Part of a small language model's weights: tied embeddings.
Each number is 200 + 30 x the weight over its row's rms, rounded and kept within 0 to 999. Layers, rows and columns count from 0. The size before them is the row's rms in percent of the matrix's.

# layer 22 MLP up, 960x192, rms 0.0752, rows 528-600, columns 0-95
105,197,169,202,202,181,204,216,210,193,252,224,162,209,203,165,172,219,162,170,175,229,154,182,185,211,243,266,203,171,176,291,131,154,192,199,251,211,222,209,197,205,219,211,202,166,224,176,223,188,203,295,208,182,180,200,204,198,204,210,166,156,196,225,119,177,166,195,214,260,216,171,211,186,132,213,192,208,232,225,170,138,212,203,184,228,204,131,220,223,164,211,213,198,199,238,156
101,209,193,185,172,205,163,175,232,251,220,172,201,170,205,204,219,221,165,219,201,169,169,162,195,234,296,213,191,246,200,190,208,238,165,133,216,183,187,182,217,221,210,215,188,131,192,199,208,218,209,189,252,243,181,197,189,191,247,198,276,260,206,198,190,233,179,211,220,161,208,190,192,194,151,225,196,205,209,201,142,176,207,147,192,224,218,235,176,228,216,207,201,206,228,235,258
106,195,194,164,160,240,224,211,234,189,196,221,203,145,191,152,148,206,171,232,194,178,206,227,225,206,230,217,162,197,201,196,201,213,185,216,241,171,194,200,196,162,254,160,178,185,196,193,174,182,207,249,212,239,225,245,238,221,239,169,212,197,178,124,226,226,211,195,226,160,233,234,175,206,172,215,246,227,190,239,190,126,222,235,187,192,272,236,217,221,189,185,225,174,261,210,202
104,158,159,246,231,172,196,213,164,196,167,162,258,223,175,188,277,182,139,212,144,182,213,198,161,195,255,209,166,201,165,237,191,184,216,185,208,175,185,166,292,154,229,247,179,213,224,209,255,221,227,186,209,197,169,184,142,233,188,198,214,239,232,224,191,233,255,170,246,207,229,195,210,187,202,200,201,202,177,194,225,188,200,254,217,143,210,226,202,184,217,187,210,162,278,176,232
093,198,197,205,166,189,217,179,195,259,166,194,191,174,229,205,188,236,206,244,248,228,158,175,257,231,162,264,153,162,161,218,177,199,222,202,225,223,238,229,220,194,195,184,188,197,211,180,304,180,204,198,203,244,223,205,253,178,197,123,185,215,218,236,159,231,202,170,242,242,253,176,188,226,178,194,205,207,216,189,211,175,154,238,201,228,121,199,168,204,211,153,228,231,203,170,216
098,178,200,257,206,241,160,212,234,180,225,171,210,190,222,212,213,173,186,277,168,230,219,187,202,177,231,176,211,132,164,206,169,244,205,157,220,165,207,195,213,170,236,215,206,192,159,232,189,164,256,211,216,196,199,263,216,223,198,186,240,176,218,215,183,197,205,176,188,226,218,180,206,245,154,173,236,198,250,168,228,185,216,144,202,173,220,215,216,163,180,238,189,161,182,202,235
103,195,164,196,170,188,209,215,202,202,180,209,215,161,185,148,161,207,174,236,173,173,200,241,198,287,217,208,225,231,232,208,184,222,188,194,217,249,228,215,193,209,166,176,163,249,210,194,200,226,172,232,189,214,185,183,175,208,198,216,206,184,222,240,232,258,249,192,230,240,242,204,278,206,164,152,221,245,224,218,185,162,229,241,182,173,193,180,232,167,195,148,154,158,217,126,181
091,162,166,196,184,209,149,198,251,201,188,208,184,201,220,163,162,149,184,174,202,198,232,166,146,246,215,234,145,188,212,190,191,193,131,250,227,219,169,222,188,156,178,207,215,250,222,178,214,214,242,189,212,177,161,221,202,185,194,152,223,288,200,204,194,191,245,176,180,205,183,165,198,144,212,209,193,233,218,215,195,235,200,237,185,182,186,178,271,231,178,243,173,240,252,153,178
095,207,148,224,213,196,186,187,172,178,202,221,210,222,242,233,193,171,231,181,174,207,167,209,254,212,215,211,230,218,214,219,217,209,205,204,225,151,179,177,182,186,165,195,196,192,193,190,198,211,231,181,262,222,118,221,194,194,193,192,225,203,170,171,185,192,186,299,179,249,175,173,211,231,197,227,216,212,226,214,200,177,241,202,186,144,221,191,213,215,195,229,233,158,218,150,160
100,205,226,206,198,247,180,212,164,237,150,205,226,161,245,169,226,196,184,223,222,217,211,206,226,200,240,187,173,175,170,188,177,184,218,140,270,144,222,232,178,171,251,196,121,213,229,170,213,221,241,238,229,189,124,225,224,242,230,193,172,197,151,158,188,191,206,227,177,181,174,203,200,191,132,170,183,221,228,191,215,180,239,192,191,179,181,178,187,205,197,177,205,225,183,233,194
094,224,214,174,154,223,194,191,216,211,169,184,170,183,246,163,209,244,197,171,212,197,259,193,183,266,221,229,228,199,188,158,205,207,150,224,197,205,230,208,254,239,163,184,180,172,217,161,174,198,185,216,149,191,159,182,243,250,179,164,145,200,207,221,213,202,188,204,204,162,218,205,192,201,202,161,261,197,260,219,171,215,211,156,148,196,153,214,207,208,240,218,190,202,209,191,234
097,222,197,190,226,201,213,191,183,156,212,201,176,196,263,227,221,219,170,205,191,222,192,183,173,193,271,214,196,171,238,220,171,226,204,203,290,169,252,188,229,197,182,231,180,222,206,208,191,214,152,146,169,179,187,246,190,182,221,187,213,192,191,250,154,190,189,218,201,149,181,197,224,199,226,226,248,235,232,167,165,194,164,198,177,166,199,265,230,168,201,225,181,130,205,149,178
111,196,187,231,205,184,237,219,197,208,223,196,198,142,209,178,159,126,197,224,228,275,237,241,211,206,219,183,183,177,196,223,175,207,260,187,245,190,199,195,171,156,197,229,215,195,255,202,221,179,168,242,224,215,170,184,221,172,225,165,275,220,203,203,162,218,171,240,171,259,228,172,245,179,220,206,199,211,175,190,196,159,233,216,193,215,182,159,186,171,217,161,199,171,268,222,149
108,209,185,199,163,182,179,202,200,195,131,213,186,164,216,234,233,214,204,214,158,187,247,270,195,273,201,258,228,239,218,223,230,202,231,179,218,197,204,228,171,219,208,185,187,228,185,146,217,138,142,187,191,161,220,211,210,207,191,219,199,174,202,183,149,209,163,201,223,214,209,214,240,193,168,202,244,204,218,143,213,183,241,219,163,236,202,187,224,181,163,183,189,191,231,209,179
099,168,201,169,181,193,172,179,169,146,168,180,211,185,198,212,224,173,222,204,183,249,142,211,213,168,190,193,167,214,203,238,219,203,173,242,140,237,201,219,173,153,197,288,222,168,184,193,222,198,202,218,234,222,205,214,213,206,250,186,193,229,216,140,191,188,153,213,208,210,255,185,210,259,175,283,138,211,173,168,179,187,201,194,186,210,202,198,214,187,211,204,194,194,229,231,179
099,169,154,197,222,228,170,234,251,220,204,223,206,174,159,224,244,244,159,217,209,194,206,196,180,204,189,218,228,145,233,197,189,213,169,206,193,207,210,202,177,206,225,257,169,205,210,172,200,193,227,142,270,208,216,239,193,227,227,233,193,216,200,147,207,203,239,201,231,152,224,192,230,197,235,232,175,210,195,134,218,199,240,140,194,196,160,193,188,162,213,212,183,258,245,222,173
104,167,184,157,181,238,166,170,219,200,163,191,186,123,203,130,219,214,193,234,213,200,243,258,130,270,219,204,188,174,227,199,259,237,210,202,204,212,196,223,251,171,149,235,201,211,162,136,170,216,156,233,214,183,227,238,186,192,213,224,253,215,213,197,200,216,198,142,220,176,183,199,216,228,175,194,177,227,243,203,247,203,178,201,166,159,214,145,206,167,197,190,122,214,214,186,139
096,181,155,168,179,255,144,162,182,199,212,201,218,235,239,174,239,209,212,186,229,187,199,194,220,191,237,165,193,189,210,234,178,229,182,190,206,234,155,237,188,130,223,196,174,173,225,222,190,186,207,216,203,223,175,199,238,210,179,153,212,198,237,219,223,210,204,193,251,178,206,184,248,177,201,201,251,199,224,203,231,205,258,188,199,197,118,191,241,159,180,177,182,197,208,182,183
097,182,162,203,181,230,176,250,170,179,228,215,175,205,214,235,193,199,231,191,175,188,158,191,166,232,206,198,243,204,167,205,191,197,322,197,212,202,220,210,156,163,246,202,170,207,205,215,209,192,236,220,152,162,210,255,195,175,177,236,271,223,179,192,173,226,160,187,234,195,208,127,258,202,212,270,173,210,221,140,150,200,210,201,188,142,177,151,182,202,243,172,161,269,166,216,234
100,149,113,247,185,186,201,197,233,184,225,179,250,201,205,165,186,183,174,203,234,253,209,211,204,217,221,216,182,185,150,199,189,228,170,186,173,196,178,197,206,201,180,230,182,158,232,169,259,186,247,190,182,175,170,169,180,190,216,183,234,233,230,219,206,235,245,238,297,226,199,181,163,200,205,235,153,253,215,142,216,261,220,175,194,180,230,189,209,143,215,211,187,217,235,124,192
094,149,152,197,200,149,167,207,231,177,213,148,179,230,190,199,231,197,160,180,209,257,215,178,150,156,193,250,205,203,201,175,215,211,201,210,254,246,257,208,216,187,194,198,187,134,216,221,251,181,187,235,197,221,193,279,208,235,192,177,199,229,170,242,207,220,223,215,204,183,192,203,185,249,195,160,170,233,202,172,167,228,192,221,193,159,189,253,219,164,216,169,199,152,248,180,217
098,128,249,186,204,197,173,225,173,132,184,208,174,210,209,161,174,212,200,277,180,172,217,204,249,232,219,211,178,197,179,256,189,220,265,199,249,134,247,221,187,227,244,210,216,180,255,209,215,163,207,206,194,233,153,188,180,233,236,182,167,243,124,156,195,212,203,191,206,225,261,190,236,189,184,207,177,189,213,220,213,202,256,237,206,253,208,206,165,255,198,168,123,161,185,190,166
102,189,234,202,199,200,174,195,215,187,230,178,219,193,182,165,206,210,218,214,222,179,213,151,161,182,217,233,259,210,186,215,227,253,192,160,186,153,217,213,230,218,220,182,183,174,189,182,185,134,149,232,176,234,119,196,191,220,240,225,219,172,227,194,266,196,198,219,229,246,260,135,171,184,238,231,228,213,201,224,177,233,190,234,183,242,200,220,186,204,231,174,200,197,224,164,211
110,194,221,295,142,240,147,206,182,172,147,208,173,129,270,217,216,216,133,191,195,228,200,269,207,169,200,200,171,152,163,196,223,179,202,184,188,225,205,239,252,220,202,200,181,183,166,183,212,203,175,204,248,191,171,192,200,289,220,194,246,194,213,209,239,236,241,232,198,171,237,201,187,184,171,257,206,185,206,189,189,181,249,192,181,217,229,166,215,187,225,248,197,171,200,187,184
091,242,203,203,197,244,188,202,182,185,202,231,256,172,169,222,212,219,182,216,192,199,268,155,192,222,152,217,117,225,174,238,186,183,168,204,181,168,193,171,191,157,240,227,208,175,202,91,209,162,176,235,180,237,217,222,217,180,208,184,240,269,178,234,237,249,144,218,247,182,205,200,219,226,236,234,221,208,229,209,205,189,208,199,195,218,156,207,211,212,222,219,197,192,280,213,197
095,165,171,169,107,176,172,192,216,218,190,168,171,173,253,194,206,200,179,213,212,244,193,170,214,259,254,178,231,250,179,218,154,199,186,160,209,221,249,178,225,181,219,215,225,250,226,212,230,170,218,168,230,219,217,202,237,180,208,233,207,202,216,191,203,202,250,157,230,200,140,161,153,206,120,222,165,294,217,233,153,214,255,207,175,164,197,150,195,239,225,189,196,192,208,174,230
100,175,171,208,220,189,206,186,183,182,225,215,166,237,216,197,188,166,150,175,194,176,235,183,201,255,290,216,209,192,171,205,273,243,251,175,192,139,145,216,224,221,268,212,226,225,204,186,248,172,250,205,180,233,160,259,152,215,190,238,202,192,132,191,135,199,234,149,206,158,228,179,194,241,202,250,194,254,239,168,186,226,191,255,159,127,212,194,198,223,191,185,215,184,206,179,187
106,223,156,171,176,163,184,208,253,141,224,163,220,212,199,129,219,226,192,233,224,174,242,182,161,243,247,204,218,183,194,296,134,219,187,196,210,220,282,199,263,173,204,194,213,169,196,192,197,174,171,270,263,194,177,212,184,219,222,214,194,228,262,168,197,204,218,262,206,199,214,252,190,207,216,230,166,220,193,227,157,203,183,191,194,173,203,216,227,169,204,220,213,226,218,214,156
105,238,210,225,187,213,160,238,188,180,170,144,218,249,193,206,175,181,199,233,217,243,258,241,171,220,200,165,263,207,190,271,192,221,235,223,242,187,162,224,211,238,185,221,237,239,233,165,212,220,216,205,233,211,164,179,194,236,211,147,159,194,170,225,164,167,197,149,214,204,208,194,206,191,169,190,233,263,223,181,135,210,238,153,174,172,181,187,202,243,159,205,189,213,193,196,193
104,203,138,220,206,194,168,199,227,112,241,210,261,213,213,209,227,264,146,248,191,242,191,237,210,202,161,201,225,212,211,232,169,216,215,210,165,191,257,168,192,227,196,181,178,182,211,132,225,194,198,243,152,183,183,185,175,227,210,195,222,233,186,166,167,235,277,214,209,209,225,166,209,264,217,216,200,193,206,215,225,199,261,229,207,135,165,193,188,243,191,203,210,224,170,206,217
101,198,218,229,213,168,189,183,209,198,138,158,176,135,239,197,233,245,199,261,219,232,155,229,232,184,195,207,231,208,192,208,213,205,188,170,239,158,187,227,253,215,217,213,209,194,255,178,193,199,240,181,218,166,224,221,182,182,184,206,154,231,168,127,199,184,193,227,200,180,237,106,198,244,185,189,197,177,222,192,211,169,243,193,173,194,170,183,179,192,243,256,176,211,202,178,219
098,154,166,234,169,187,216,199,206,213,213,207,226,194,191,149,200,196,164,202,221,163,225,244,244,215,225,159,149,193,170,180,229,232,209,191,230,161,195,237,219,195,180,172,172,228,207,252,242,198,159,222,211,233,179,177,163,165,205,181,237,217,186,216,159,228,168,198,240,188,209,150,158,225,117,217,188,194,195,177,256,172,262,158,184,193,156,222,230,192,217,230,141,175,211,147,212
102,184,115,204,155,193,197,220,216,225,140,204,190,190,229,218,229,199,174,191,188,203,222,217,154,182,196,214,259,184,189,188,210,251,202,211,216,185,161,184,204,222,213,220,99,254,221,163,219,187,219,174,260,161,176,206,199,196,220,202,203,161,159,186,183,208,180,217,230,278,192,196,201,204,179,237,255,254,228,119,173,251,197,174,184,198,185,218,201,142,185,210,168,149,220,185,215
107,196,219,168,144,231,174,197,225,225,169,174,189,190,165,180,221,202,184,251,202,221,190,248,188,180,196,212,188,202,202,173,186,207,239,196,215,160,204,211,157,172,192,173,243,195,275,228,183,177,212,222,236,266,243,191,216,169,255,172,234,225,217,195,203,230,223,243,320,286,222,158,218,215,142,154,173,168,211,234,196,221,191,197,186,183,182,216,193,186,277,146,236,179,209,284,179
099,187,151,190,228,172,167,155,195,198,181,223,226,221,216,217,227,199,216,218,207,250,189,224,169,172,223,184,205,221,144,214,231,218,208,172,247,233,174,167,211,165,175,198,181,196,231,178,262,197,229,132,232,237,235,189,156,243,195,179,159,214,173,216,176,262,204,226,216,205,210,153,173,178,126,214,189,214,234,175,161,241,194,207,194,194,224,187,251,172,242,225,217,206,194,231,155
102,196,99,221,193,279,205,200,206,220,260,270,235,192,190,189,189,252,202,239,142,181,128,239,212,245,183,238,187,224,150,183,186,175,209,182,198,189,213,251,157,184,252,226,106,171,210,196,214,203,228,204,196,205,172,166,201,196,187,176,199,193,227,265,220,190,184,223,201,227,217,164,197,216,185,236,159,210,199,201,178,194,237,217,186,223,215,164,216,222,273,176,174,200,168,168,178
096,221,136,190,222,191,181,200,183,207,224,226,183,234,213,210,252,174,210,176,150,238,215,194,188,241,148,167,225,174,216,209,165,147,217,202,243,171,211,193,185,178,231,187,214,233,231,240,178,183,208,209,175,218,172,204,174,197,210,208,181,214,196,224,154,195,174,177,220,177,225,152,223,168,189,211,179,274,199,210,180,195,193,209,182,138,187,207,201,222,229,227,236,180,173,184,257
100,193,168,219,129,195,218,253,233,244,173,225,170,101,211,192,185,170,176,171,192,209,235,264,169,253,235,191,212,225,219,214,173,205,179,153,229,170,232,206,195,203,184,189,178,224,208,159,214,191,233,205,259,188,200,192,199,236,181,216,235,195,206,196,217,169,203,247,218,263,179,210,250,159,176,182,234,218,219,177,224,152,215,221,165,213,184,228,203,201,191,250,218,111,226,178,201
109,201,189,219,155,184,202,238,173,205,195,224,249,164,208,167,192,184,203,210,180,228,216,232,165,194,224,233,193,225,212,207,201,202,222,202,189,187,257,239,222,192,233,212,225,216,248,208,244,157,151,264,197,217,191,191,225,203,161,136,218,165,190,214,201,192,236,223,236,259,232,199,212,206,97,199,208,225,183,206,138,277,175,187,170,216,244,168,159,218,238,190,147,170,156,199,130
101,210,192,235,187,164,183,166,249,212,239,248,172,131,243,217,171,195,218,191,215,217,209,164,152,226,186,245,235,156,195,210,170,193,226,187,253,184,232,184,188,199,251,246,198,178,245,156,218,163,224,206,172,242,230,211,249,200,302,220,289,221,212,148,206,228,218,188,230,181,201,154,228,207,213,176,240,193,224,180,155,173,230,231,175,193,219,232,177,179,230,190,201,181,208,193,164
096,165,173,204,255,183,193,165,209,226,242,236,163,180,293,197,192,230,264,231,173,180,203,210,171,185,221,238,201,183,152,237,202,174,224,228,181,187,218,178,232,217,183,159,175,204,196,147,180,190,218,226,232,227,175,235,217,206,211,192,165,280,193,171,205,319,192,187,207,254,218,159,217,161,129,179,221,184,184,226,175,229,202,148,192,194,181,163,250,216,208,234,203,164,189,219,185
094,214,216,216,244,191,193,235,203,237,186,181,213,135,161,203,194,177,172,178,200,244,205,201,223,163,207,209,182,185,181,234,174,201,180,204,256,151,250,250,150,224,195,201,216,179,225,193,222,233,248,174,175,192,214,237,201,161,191,161,220,240,226,176,147,188,185,236,233,209,221,134,176,202,167,139,270,151,177,218,237,201,162,196,176,206,203,238,240,205,195,156,206,196,253,228,148
105,194,226,202,156,221,171,152,199,220,233,229,174,229,195,255,182,291,212,220,187,247,203,162,164,210,212,192,186,174,165,213,191,220,206,156,203,188,148,249,199,194,242,227,164,194,195,154,210,179,223,188,193,190,180,179,216,190,252,226,174,147,180,186,201,208,179,201,231,256,222,164,178,237,197,208,194,188,214,193,185,160,197,206,180,190,220,183,208,198,264,180,205,205,212,222,168
103,231,175,186,184,209,170,183,259,168,222,227,135,189,221,200,251,229,182,191,222,171,263,227,176,215,173,241,240,131,176,203,168,212,225,206,209,211,185,225,184,186,233,199,170,221,141,232,212,231,175,193,211,182,194,231,202,200,224,165,201,171,206,158,181,205,204,201,240,162,204,193,166,176,179,222,196,226,196,201,208,224,248,214,194,164,178,210,192,259,179,199,166,223,191,137,180
089,157,200,160,214,195,197,199,235,217,160,161,200,194,201,216,218,184,191,202,185,182,170,216,189,228,227,184,186,147,189,234,213,242,244,235,221,188,234,190,196,167,181,244,172,200,226,158,224,170,214,265,150,179,223,214,199,191,200,192,172,242,212,190,210,181,213,124,218,249,194,163,219,181,222,165,214,257,207,220,216,163,145,165,192,132,165,209,265,200,204,180,161,239,221,189,218
105,129,201,180,205,180,229,182,187,241,172,229,200,160,231,116,199,196,198,203,209,225,227,217,232,183,216,178,223,211,165,201,208,243,266,188,232,169,217,200,194,168,217,198,238,217,215,204,206,218,188,190,219,216,185,188,236,175,219,205,194,169,226,167,217,201,208,192,220,190,188,193,203,174,164,284,168,153,177,154,168,248,187,190,194,182,215,173,204,230,251,180,196,221,245,250,141
096,194,188,216,197,180,209,202,176,204,221,175,253,189,166,167,241,200,139,222,212,239,153,221,198,184,219,237,152,141,217,214,177,210,231,203,209,193,221,236,202,224,263,211,201,195,267,209,262,143,180,174,211,211,192,243,174,227,243,258,181,194,206,140,209,199,172,163,324,173,226,218,186,204,188,183,244,186,188,198,228,196,184,205,183,137,207,197,236,183,214,174,207,162,208,217,203
092,178,203,257,173,236,207,227,191,216,178,242,212,222,227,180,199,220,230,211,154,196,174,189,145,190,142,217,242,197,181,260,178,214,208,202,225,200,196,215,209,199,199,185,180,268,247,153,252,175,153,219,208,201,196,217,209,211,229,220,241,249,181,230,246,179,227,187,187,225,229,150,193,141,175,310,205,199,165,191,219,204,255,213,187,213,184,147,192,195,212,189,196,257,174,184,193
102,236,225,189,259,210,146,227,178,206,165,187,223,147,238,164,203,168,153,207,205,232,266,182,175,203,221,269,173,200,207,193,235,212,176,173,231,171,198,231,234,179,212,226,217,206,212,199,190,172,207,254,200,212,210,226,238,232,215,218,244,148,130,224,185,180,219,232,273,167,188,195,232,193,153,224,179,198,207,233,231,183,196,132,194,186,219,208,218,238,220,200,244,262,215,211,173
099,240,185,168,245,159,209,194,223,240,187,178,187,211,229,216,214,175,176,239,136,206,244,189,189,169,204,195,230,205,142,260,242,216,184,187,195,178,191,179,219,168,240,211,209,201,212,182,203,164,174,184,226,221,201,235,219,236,193,177,209,191,199,189,243,229,203,231,201,259,201,188,194,220,259,238,146,208,237,188,212,198,203,176,205,187,211,211,247,226,212,256,208,121,250,163,165
096,177,214,271,228,205,217,203,177,197,140,264,223,197,202,133,185,131,217,182,186,241,182,194,173,238,230,204,186,175,188,214,221,202,145,188,260,184,233,195,214,179,213,168,200,184,248,179,251,179,168,178,211,222,201,220,213,210,235,192,192,171,172,230,159,244,204,246,221,253,187,164,219,204,178,204,227,193,215,156,192,232,175,208,165,228,200,185,242,170,210,242,162,181,226,262,215
106,184,209,182,183,227,206,176,210,228,222,214,216,197,234,166,208,213,210,188,207,268,154,227,202,210,220,229,161,222,154,248,200,240,241,211,210,153,207,192,215,214,215,246,194,200,199,197,210,182,140,193,235,242,159,169,203,186,194,202,206,189,203,179,193,206,183,206,213,242,248,200,204,164,164,262,156,204,186,199,180,234,197,164,180,184,147,224,243,237,208,194,201,174,265,221,209
106,159,170,154,215,146,177,206,199,115,142,248,238,201,229,220,234,188,175,213,165,198,208,195,199,213,202,256,242,219,144,261,219,200,172,178,231,214,188,249,183,212,209,205,183,186,179,203,243,173,227,220,207,180,133,225,201,224,156,129,190,226,198,189,153,217,272,206,180,182,220,160,161,230,216,222,219,184,260,206,202,221,207,215,183,213,217,176,185,166,224,223,179,177,214,178,210
099,183,174,202,183,225,163,226,170,176,181,222,190,173,236,218,181,229,193,168,198,226,263,195,197,239,221,169,253,233,180,173,217,172,164,204,200,123,171,193,214,170,194,184,182,253,261,200,197,222,211,224,242,202,216,188,192,201,158,166,195,203,204,201,202,191,195,193,201,203,233,171,157,183,196,217,204,170,226,133,237,119,213,135,170,189,239,183,192,208,192,226,250,172,272,174,216
105,223,186,251,205,213,158,184,227,210,171,231,243,187,234,182,177,199,173,201,212,218,199,218,177,215,258,137,174,202,169,199,183,181,233,210,218,182,204,250,251,228,213,167,186,197,190,239,229,161,223,178,210,223,220,219,209,237,251,210,155,148,150,236,188,194,214,184,209,180,235,211,210,185,222,211,215,204,206,213,167,172,160,154,167,191,204,152,173,196,205,205,205,163,221,244,202
102,184,207,206,189,221,197,135,244,196,173,172,197,199,261,217,217,203,161,222,151,247,233,188,214,240,192,208,195,227,216,229,217,228,251,209,201,149,187,205,216,218,206,188,209,288,194,225,204,113,145,253,200,168,177,229,210,156,177,253,161,228,167,198,193,233,243,227,184,185,198,184,185,179,207,226,106,220,176,235,204,186,192,158,155,194,157,202,241,158,189,213,218,208,179,104,169
107,148,209,203,151,188,198,162,204,179,178,199,135,93,218,183,225,187,229,244,209,159,215,192,195,210,190,240,248,167,176,180,236,249,213,215,232,242,198,244,221,195,239,181,167,191,192,174,217,203,142,176,224,179,210,254,205,192,257,258,239,189,198,178,213,197,243,226,198,215,201,172,168,221,218,218,203,194,269,165,221,230,168,215,182,224,206,146,194,205,246,180,138,159,188,171,168
097,148,205,203,203,187,197,135,227,211,218,204,220,233,177,177,174,165,191,236,213,164,213,208,235,260,204,193,176,179,218,274,210,193,206,220,177,196,211,220,202,192,179,210,192,239,213,188,255,187,226,234,185,205,124,181,189,246,140,223,176,206,201,167,236,253,240,224,220,226,222,211,181,187,132,175,155,226,230,216,171,137,234,238,177,183,260,232,173,172,241,218,142,211,242,172,183
096,191,159,239,159,210,209,176,221,166,174,231,202,143,212,228,214,142,200,200,186,192,199,207,195,209,225,197,170,207,121,226,189,172,201,154,194,233,180,160,163,186,240,202,189,200,216,230,197,190,132,254,225,168,196,192,266,199,199,206,147,157,197,143,173,211,200,237,205,268,210,175,232,164,192,238,115,238,209,134,218,220,187,226,201,218,136,185,211,249,206,245,206,189,215,240,171
103,149,207,216,187,203,214,187,190,186,180,227,287,205,205,241,153,196,239,158,188,216,205,233,139,200,198,223,252,152,186,240,196,225,230,159,222,242,208,215,187,217,159,176,175,262,188,203,293,151,187,223,238,196,174,130,217,203,210,183,204,169,164,215,168,184,223,186,190,200,215,188,190,156,236,231,140,225,191,209,156,174,255,158,186,242,147,196,197,234,219,223,203,215,195,176,211
097,137,155,209,192,198,161,247,228,222,207,171,185,199,136,174,220,186,190,269,234,177,258,181,183,211,188,205,137,165,186,202,195,177,243,163,202,196,280,192,190,145,183,188,167,232,249,222,182,254,258,223,197,234,191,167,229,222,203,193,140,212,251,192,216,200,213,272,232,197,168,223,224,248,208,270,224,192,259,191,170,216,168,148,189,167,190,252,236,188,237,211,227,207,224,186,168
097,247,186,231,181,250,215,194,241,209,205,225,224,178,160,167,201,172,139,184,213,193,220,230,137,254,272,223,166,234,226,201,254,216,177,188,246,217,263,198,184,197,214,191,233,188,205,160,181,204,162,151,234,222,205,157,170,196,219,207,225,261,196,172,210,220,226,247,257,197,199,211,246,255,202,186,203,183,199,201,124,188,194,205,174,186,245,173,164,188,164,249,189,206,269,178,205
098,219,226,235,172,256,210,183,196,125,175,223,143,188,207,199,217,188,210,219,216,250,186,193,168,279,196,197,222,202,203,301,188,200,230,196,203,202,220,204,139,209,211,198,143,254,252,210,214,203,207,192,169,200,211,157,145,220,264,200,200,204,192,187,152,196,208,219,203,234,265,210,232,229,170,191,200,160,182,161,205,141,191,200,202,201,225,206,197,180,169,225,237,231,254,193,209
103,214,178,202,181,159,192,208,158,162,183,216,195,177,206,193,209,266,189,232,213,235,194,243,149,213,218,218,222,240,228,193,197,210,247,164,209,200,215,253,224,227,181,205,190,170,245,211,187,155,204,249,184,227,159,194,183,183,213,190,161,152,198,164,161,252,186,165,212,197,203,209,223,262,176,164,222,171,231,167,180,157,167,223,195,214,207,200,212,198,228,231,218,265,245,193,196
114,206,189,176,226,215,148,232,224,205,223,232,196,230,205,229,229,176,218,189,150,193,209,238,147,228,247,213,246,144,175,238,222,188,277,252,235,222,198,199,242,182,191,176,209,234,267,214,210,181,170,239,178,231,197,214,208,200,173,189,189,185,199,208,177,193,181,218,244,240,197,189,205,177,174,244,213,203,204,137,142,211,200,189,196,131,205,116,192,176,203,154,239,239,237,181,169
103,198,173,203,226,221,166,195,231,185,182,221,238,183,213,162,255,220,176,195,220,178,224,194,111,243,194,218,172,167,150,199,206,230,197,253,252,253,194,212,180,201,182,239,215,237,222,153,241,204,162,283,238,186,248,302,223,168,218,187,212,186,212,171,170,224,202,244,197,194,229,165,200,183,193,203,160,231,205,192,253,188,182,234,177,213,195,207,195,239,189,203,200,221,258,199,216
099,172,175,211,160,212,167,198,225,213,146,218,195,197,226,166,148,152,197,223,227,190,196,169,193,223,192,202,270,205,168,256,191,181,187,204,246,166,207,218,214,154,191,189,229,229,277,205,224,206,224,223,165,195,252,258,265,221,206,203,220,199,150,214,204,236,199,183,208,211,249,188,221,223,198,241,157,172,269,169,171,168,184,166,181,204,216,209,168,204,255,170,263,207,204,164,186
089,180,166,250,149,210,192,171,226,213,192,152,183,203,239,179,223,185,180,289,237,213,175,201,202,167,167,163,230,198,196,179,221,179,213,245,194,165,238,171,183,207,263,164,175,217,247,167,228,206,181,211,230,208,117,218,237,282,180,235,184,242,198,194,129,217,207,192,240,191,202,231,224,240,98,246,163,190,201,196,215,201,223,229,215,152,189,237,199,181,185,192,200,187,182,211,208
092,128,152,205,240,161,180,214,233,206,190,233,207,225,217,205,225,230,223,186,227,260,200,172,143,195,197,213,202,238,181,194,197,166,200,193,172,178,174,218,216,126,179,206,238,171,222,223,172,199,218,219,202,216,225,234,241,234,215,189,195,247,217,165,227,177,161,228,241,180,174,200,169,180,220,212,211,236,146,157,170,227,219,158,212,185,163,191,220,222,222,204,157,179,223,182,227
105,210,146,232,201,214,197,200,196,228,170,222,154,140,191,194,173,212,206,175,201,207,242,193,159,238,195,188,188,103,162,192,208,194,180,174,222,208,229,237,237,169,171,227,184,223,210,180,203,183,226,175,282,172,211,193,198,217,198,138,219,227,191,195,207,216,197,228,191,275,249,193,202,203,212,239,200,218,219,203,190,155,268,158,194,191,191,201,225,193,267,229,246,211,183,179,166
100,184,230,200,220,178,253,184,179,174,155,207,226,141,159,195,193,191,209,207,175,200,178,218,182,184,244,219,179,237,195,251,179,200,208,159,217,250,211,222,194,230,236,212,223,212,269,139,216,158,191,217,223,210,233,178,185,196,236,223,205,207,193,177,212,227,210,199,254,226,221,213,238,192,188,188,171,188,175,208,196,116,208,191,191,204,214,189,187,200,219,245,204,167,236,213,147
106,229,229,236,184,194,181,211,192,244,165,186,213,222,247,179,246,213,188,173,215,268,192,239,186,216,213,207,201,194,182,225,174,207,264,182,220,166,174,206,225,206,233,201,185,203,244,212,224,194,150,200,260,242,199,150,199,204,220,188,209,195,196,161,226,204,186,164,176,248,204,221,192,222,188,173,202,231,238,129,197,208,170,265,177,179,161,115,191,180,224,234,241,169,239,186,219
093,148,163,260,196,170,237,249,195,209,179,181,224,207,208,186,226,168,208,238,195,167,238,201,163,248,185,279,203,140,164,216,201,202,275,206,208,174,177,222,202,187,197,223,195,197,201,135,231,207,166,150,222,222,181,144,204,197,211,199,230,215,192,188,252,207,177,250,241,202,204,266,203,225,199,232,190,215,230,187,196,206,217,185,179,140,200,183,178,184,281,216,148,211,197,189,228